{"num_hidden_layers": 14, "num_key_value_heads": 2, "head_dim": 64, "hidden_act": "swiglu", "norm": "rmsnorm", "positions": "rope", "tie_word_embeddings": false, "init": "orth", "max_grad_norm": 2.0, "decay_fraction": 0.81}
Each number is 500 + 25 x the weight over the matrix's rms, rounded and kept within 0 to 999. Layers, rows and columns count from 0. Numbers have three digits each.

# down: layer 8 MLP down (transposed), 640x160, rms 0.137, rows 558-583, columns 0-79
# gate: layer 8 MLP gate, 640x160, rms 0.149, rows 559-583, columns 0-79
# up: layer 8 MLP up, 640x160, rms 0.145, rows 559-583, columns 0-79
down558:451526475473456491500485509460512463515443497474469479463511457483479488465509508498472542490488510434470536495507480549517523531520477495470507493478509487526553510505487515515514497496517548516522456529469488486507482495465475479429516500
gate559:456512512442505493499493503504493496485434532526500498493500494478544491458488478483487505533520553512469529533514536555510474468455521491493486456502498496550486576486536521541528491509536465483533494477486519510509548462481517510551506463
up559:520537511482509504551492482562543535569538569493527507503519505482521501489522492488507541487521514505478507477500480512500487495459507516472506523509502506477530493481482491502535499474497501506472494485515437491466559467491468495546517487
down559:535539488499492491527459514517513518468463518489498485481474479511490475497504546479522459480523525504488514525501489484493549481510516464489503430490461458480496473476458426538548513508470536534496505570479513518509488506519486523473521479
gate560:501482512487525516474515490464494473504494474503496526516503517505495486470480489462482469514507480524449457474499486502476494486472530475516508504530496482505471504485523535489482475507516500480496464467442540469506515477572539493506543513
up560:550559514514504468515495469478493509507520487510472490503555540493500449481508531479513570496499481523493524526528499491466531510501516513424501488475495531483494459487471475553501456472502482510500498520526541541524518525520425514511500522
down560:499504521511490495508450560475427512448520532504493536526517550538527486494477506487465491476520501491508499527540494528520549495520483443477521450539498485513491493512518465497511485548501543470496470507460506503507456513504473492498529539
gate561:443513553533538508499473539445530523495433460473514540442529520525549502461466513543503495519457500505457481521508450511533473496477508529478503490479520474507463492503496441466479486499554554480506505518468476425502518509450502516478508507
up561:521547496527512465526515489532498460474503531491479494505491525503515511493521506490493510524479521479508494481495474528490498490507508485528532476488517497442494492537521519526490512493503469488439493480514502481489499506511517549536494521
down561:543497516509454500556556464504484556509528471499520486481493542502489495567525510496510526495528498506492492514482504534495486489494502522473509487509548496483505497553496527523522535530438491502497510498496535481484504501494500467512492501
gate562:532510488518499486513472534481488522524541482520469492473461528511480555514471495466486540526467530500472489483490518523481502497540511502525557502435517481512466500487460476525497532518553509481498479510475508537503503525460517471541492519
up562:513473489482519538470506469544504516508547525481431487491511494480518480482483471519500501477530521512506527520507499460494483508463469507498439523504495470509442511457533526501477468520521548496501499509546537547476487451473492493486492524
down562:472489481421466528464530534495492526525535491512501519493514502463492517466540513492547516505491499529476472465507544510513485466502511493506402456485508516448471485469526535495489501540469585522464518523538499500494488490508524488478485480
gate563:499514523532526486532503489464526503485466522472458496469517512500478516475500475463516519441511442518468471517498492503488482514525507508498515458460442490546505477490523494492497506515461491497508472508507509562445470502532495525516485491
up563:476527503472488466506520513482509488512525465544480566511513494508496495491485525486486462539467521508573509508481472491518528506523503522481482509476538499510494503482549509505515492473491481499548514482507500503535496499494510495459472480
down563:502539465492489548513502505467536499488500502535486497512498494485528463495528529496474506465491520520543523485503484458464481522548519479481537510520564463509504445498560490504484537524514486502484507506499489448473451530469525485528517479
gate564:498466527513513525507569509554541552518525483512515540489488530502497541548557520514494487474469496508512495520503475511543444474495519483550531511469477498513523460501533476534481575536462496464544537521529510508523505457491532477502503482
up564:510494510523483497517519490495521513455478495517535519510472512469510457545544539525499469469499457499477480489532497515499468457496515516535515524476489508497451465508542523465519517536453490528489515486503530542504538442505490502519477428
down564:493544529531469467526533470494496545453485504503495537475508489513495503504495535484482479506546431426537541489512496481479497493559450473496458517470510434501487479535474475496495487479480494498491486483468515533508510518488485506528506508
gate565:453468489503505487526467480494498466554491478492513455466462544496545508485498497497540548504441472501474507514520516506527493480530472515481498511493532480496524508500519557508493463537512471483517484518506557531507507504459555504483471472
up565:540533516528514546508466472481488521526490453498478515485535474510501478512516481480519498469486497467564540491543498531513501497521499457517466504538482505525502547528525510495496471506499526528493516495453538498474479496530479498457512510
down565:546525455521529477498564460506508477526502439528540475493517501486525498514476524507514518496519483492496521513479528517499529485488514510503472443496512472545520462437534513537480537451513497530481509554504501524512502515535493520463504477
gate566:495488505523523468457548506459490503492536493469496462546493526525495467538480492486509529486505515495511442504517538495506502531486496551501528532482458511494530481454520531491470515547508513479518519514502461488492501503488514480467491543
up566:480517526473527530465494497474454521495484475489517476506462480474475468487512505485511491528469477481461452490473496518489510545490501470538518519482486487539563515515485542507532480525444529492487494532497516467479505502505503522530472509
down566:500503493513467462496490482526500500503479509490501498515488491513446525502511473501491523483492539528472472478503486487489497514469479501520549520511506463564514466489508483571483487520479477557508492523481526489493484499509491473497509483
gate567:457472512530535464530471491549462520552491495492473519502485498488464460468515511472485493494481525522531484499544500540488490510465529488479436519469500505556477500505484477470517503524490475497482533491499515483486473479529517492534464510
up567:490533510470516502479518494500532481495486459493517499500496515446511535504517477455506474535498480526494493479491459450511466510503518503475515475501532505523521538476498539522520495497482508537498458509485483519513528483489517515537480507
down567:492511490515496482504520437506465533479502516489486504537497503518536493498506462479502519511449473491497500464505470526496496472477515489546498514501502495500512481470542546539458510450494485515469548513460555479477512477491504483494513475
gate568:488517472466538475486501485472488541519482492462497506526511514498528539521503518503489508498505480454511544517485492485488459485529499516512505499464432508509487518456486527502542505494538514496527542456515489523518492450508523500544488519
up568:567465482469510535473490533491508523513504481425542491507491505483516518546481543457500501498501481493504554489458486514527500511518449491519498481520502502480471516507470503492506479532527452497502554466475482477523505477517530461523543558
down568:528500484532516515566494500470527501479456523533498499539507506516482520519514432529491488516513508489548476462487496519520516478508492512466513470494512517509521483522569474507500474490436447508448485495473545477498538478543511502463500459
gate569:586449471556491496482507501496477470459513491490474513535493506502522493514491521524498519485511546511504479500520458478489499509505462525504475535498482483518486493496526506505497510510485473546513487520513515501518531487482512528467524495
up569:491459475553506495463514505466456522481490463510499533498506511515504529541482515481495546518516532488479501490477452524498515501488461539515504525509511513535516504476454455513507482495487499507519545505543483451488537491517513502487519449
down569:495487497471518480503466495489516444506553508495477465491476484487554470515507454486451536517491555501513450474501499457482497484492511528486519504555487462519483462484528473481465496485500513488513463526523501493482486442505482483514549515
gate570:501495470515515469519529486473521574526527474463542497533512477472523519463441520508490499493488556453497509474477495463529509490496471499503466458458514457476523481491510502512476509482514536547457493520501511513517510491520499491482529504
up570:505487486540489505488541468467523499508468486507515502506480482527478483481504531496475518522499475450495517512524509532507507512547514492505533523512467509502504497464511512490483554451497501476510493502505514496527528486487474493434537478
down570:473498505432518525571499516520541489530551500484489514495480490447518492446472497514503535470481540524494459525523513433486489497500478491530489533473510512513496515474493507524496477492541530484478488530450507487546527519516489490494529454
gate571:479457498487453513519501498524514476496490479480527498502492539519487497519486477476522517507478492489511515533516500531509541495492444534472494488468499479493516530513544531470500481476485461510469518477522520490492513495527511508510545550
up571:530511479494525503522484487456520478474526518517484503488499461501512507483545525491481518468492519488516480497511497520473503509503507518544525524523476463517488485490502512503541471516508496491500465565482511502499505479476550515505509495
down571:482525547511500474472480513503517479529487493476504515530497504533497559494458451455509519515516466526560530480485514486462506473467458512492476534489478480507525477518483509457520501472498517491531489478520494488505513496511510486504505511
gate572:481466470500509479516519494490486555493504506518513508524513506521516472505498498454490483489477551517479516528502473485494504521525481491486509442489561508489525515464534499479516524518463532541493479503516491499465495497510505496492516476
up572:502499528482490510519524518485489505527510475485513481498482502468464499504523561506509483488461505507545504495503527523462524462502478539500467518446494525483518478483481527534508496506525500498508483507497494531475503496524476504493486483
down572:521528517485460498445531486486471491431537540477525459484487492506452508524530492461487505473483503512503521474518471495484468480491502538466523498470505476471542497441527516532485499497479536505519506451539526466487468517545493498490482501
gate573:512533472487478487498484475514500515500483481490425484499486489515541487524500494514482504479527487529462521419533503482478500480528496493493484457533470500524523475493534525474489488480526511520501489506500477476467537472511447483525502492
up573:545474473501484538503516539539469478550513484443535506528503439521534515441465501477539481527465498488483481482517501496470519501523518513510526472500477508483439483517463510498453504458542472495513500489507470507508500511525508523504467497
down573:495488518496479505491492524490524487513474481544515508444503514503522506511489495492463484491522537509500505553533527513503478502517473523458536512477512496494523491481510552538456499472473480474488558531515472491508502557466502524521495507
gate574:448499498491456503497530485484481524504527498500501530503521478476478453540526481524500538538459501517497470507520495479481510480491498506505498468499484498541519460487508471456507489513490481489496496508501484468504463522480542479506494540
up574:491513463499512485503494508469485526471544517502514537494497513507501501519490487470545456547513473491451484506492481478504485552495562472474495562547472521466485478489524494497538498437538466526494507527513518504498516508530522480500533501
down574:502514475510555476506502495501483507487517502513561512520503552480501448521509514498506517516537527506453501501498463467475504501503526511512467503522491466520474483474523479495524516520532475470576497496503465515524482516510520513490524515
gate575:535498486485463512484456507490450504505506511486492530528478517460520480548469510468522495486476560515517477496514484548461555518518520495492513470472515454504490525532524499465514516495481496515512525477529497530495509543532562555510473500
up575:527495488489536533536516495503477532485516507486503488486509536521493463529516491497498506504507470487530555520539497458552459509526531513483490481504505503527530489525498470543516477480496528496502435528475475470499528493472495516494530486
down575:467475489507466526514470459517494532481518516461489525511555532501480483531484520518471563489471533455523493503503485531508527468472556511517528480469485530500521498536476471514521524499494556534507477526539483519497554544480468441470466536
gate576:462502496526501520525445464519456505495526493480493532446524560518473458537476483465474542490522504509495487467488529518492503459503548536560526563520522495559486481500520534516526524551546522445523477475515482460460467502481507516481489519
up576:485507428482469512486514465537509507519492507513481541479469458490492465490535546439495491508512468506524552453495491532490511457483497482576470539490534522535485465506545552431483499509509527499511521500489500509481493479505508491486551538
down576:477507482523492519508507455483493474509515491518477502490468479492497515460487491512516489519527495477519489490548482531531484485466445517575508527486496542482459529513469481451508495552478519507447472502503483524520524480547520515455454481
gate577:456516504505545468529480485497456481471478509516522492500498540498514506480509492521485512467503473499493472539499424502489537469536535481497530517483503524552521467521483488486488548521538520528530499467502479475452527474516493475556473500
up577:494494555514490481501515499494476476471503515466503534480520526506489480520493497523485493460479465492501430502547506534471509492509531558485469500477501473520462497518473513498459486450486518456456543498472468494499514459493538557518500521
down577:472515580520522473493469485543500474456489518511472504523486502476486462533562510466427493462488506501464511476485491481500548511487511515470517520478501527494491494541488481461546499470490465501497518488529492495456494545477534482533517505
gate578:529512536480482497532459486485475466520500464479514520503535541529470462492524482505508466520488522478474513518459509490516491531510529464483511494511493488481491504483466460502501519506482506476491519514516507519500493483490520497511482508
up578:538482511454504481507470486514488448512526514457520487532536511489485508500501482502497482529545467489508488484453501533516498507498507516506503530509511487511474534513521496455481531546465482474531484542503524500516517503543538507490514523
down578:505494459468510512519490537526518526499477540505543505514515506524479515487522505515482518505510497509507478527509500492493559512493474496482488492471483486483494539510487540518475522452492495500533539539518491513454493480498477493478512459
gate579:475542484520499519502518554505518484438534544524496473509533524497502529465546492493479535520490510503486536504479512488516484525510519508510442528517510493508505551484534503528499467482520454499537521494536491465533517520514482498511531469
up579:500464507498490486503502500476472517487540517477519546525497512527526519508493497497498502494513474469505528490500476470498515505513494488489517486488516519515457475476446513548525480558497513536493512503469489520542515507506555514475505486
down579:494505496499473479501496479499508484537473451500486491477469515508511495482473500477510544486504503489514520540506474511499524506501481489520473502492489480514549437497476508444468469436465500517516509486506514519466524490485460491478488529
gate580:556472521517487507563488427570526484501493484479513488492505530484471479505520494503491471508532514524542508529456491510485520500491520466500536516527480482504519503483472504517503516486533486550525487491524534488470508472456510516524495543
up580:490506527469508500503558568498481506542479518454550498438489545526506474502493482493524457477558495527466482486483511513477479512495492543457483548523509440530511492487531542462508545499486520512477471476532488469482497518540521528493498493
down580:482523482470494537529512518464480509505497531483470533497506540516547508535499506535510520518479475486455487508516484489514495517495485537480499479493497511545459520472535481480456522507488522467480497498438484493520511501547489486512515488
gate581:470516499482505501500491484483508553514500505522484518510502480488460519496530502493488554507504525522478506466507439516483462491514528494445506484500502472512536474521505518459526434486517490503512490442496514469533483539513527517469498478
up581:518497520495509502529507522444482491493455526479476531519527517489501497471516510454487457484533499539533504494492518522453490512472478527497477496471454504500521476480501469509509505513438528521498514564464477478512546455514471480501499501
down581:475503522464479516548499586516477545499489514509451487518507513496501485516523489513493489470461539532523525445483519482530436483541540547493498520494517486538501465517518528486456515555505488510454483487462488508508486518525491528435529500
gate582:490512467554475461502525500475482450489492462462441451512487500516492481548500491516478501527482514502525462499505523528494497481507525499505515493488474488481484486489506513494532548483496500504471463502542490497505513520502526498485502507
up582:498509486447497532503532510501539518485519518517531517504508504497499486491498511524534491485496433501486509476503461498512530516528459516513507489540566491529477501472492536487534482546535507508509522542465505488495475505494504476523540466
down582:526485501494465514511487471525458530474480534468523492490502509537504468504495588466489476510479492511493492477491512534468495495496505471520488500493495521496490519474472484521483482522546454487468502533465521452492503532538524513460484495
gate583:496491492530441474502471543503490438507480535493522505493509491454461480519484535468518455498544480501507467472520457476510505549505496506508511509518539435475506533465550454528468498469498458496535448533472536495510458495512489522499491482
up583:489502504488487497533513557504502492508486496481467521494570509481475484495520565505522470453497540494507496497482497519512513525482515501539507459481526474496542521487510485482485544479493430459504466549505498453511516505508429535488484495
down583:535505519506538469482445502528467499494476530493526469487490505519526488506448478505482522474541500466563477484524518479503540531498524513594471507456511476454501527519499427503439496476524489498483480446555511480495517497510488484468518467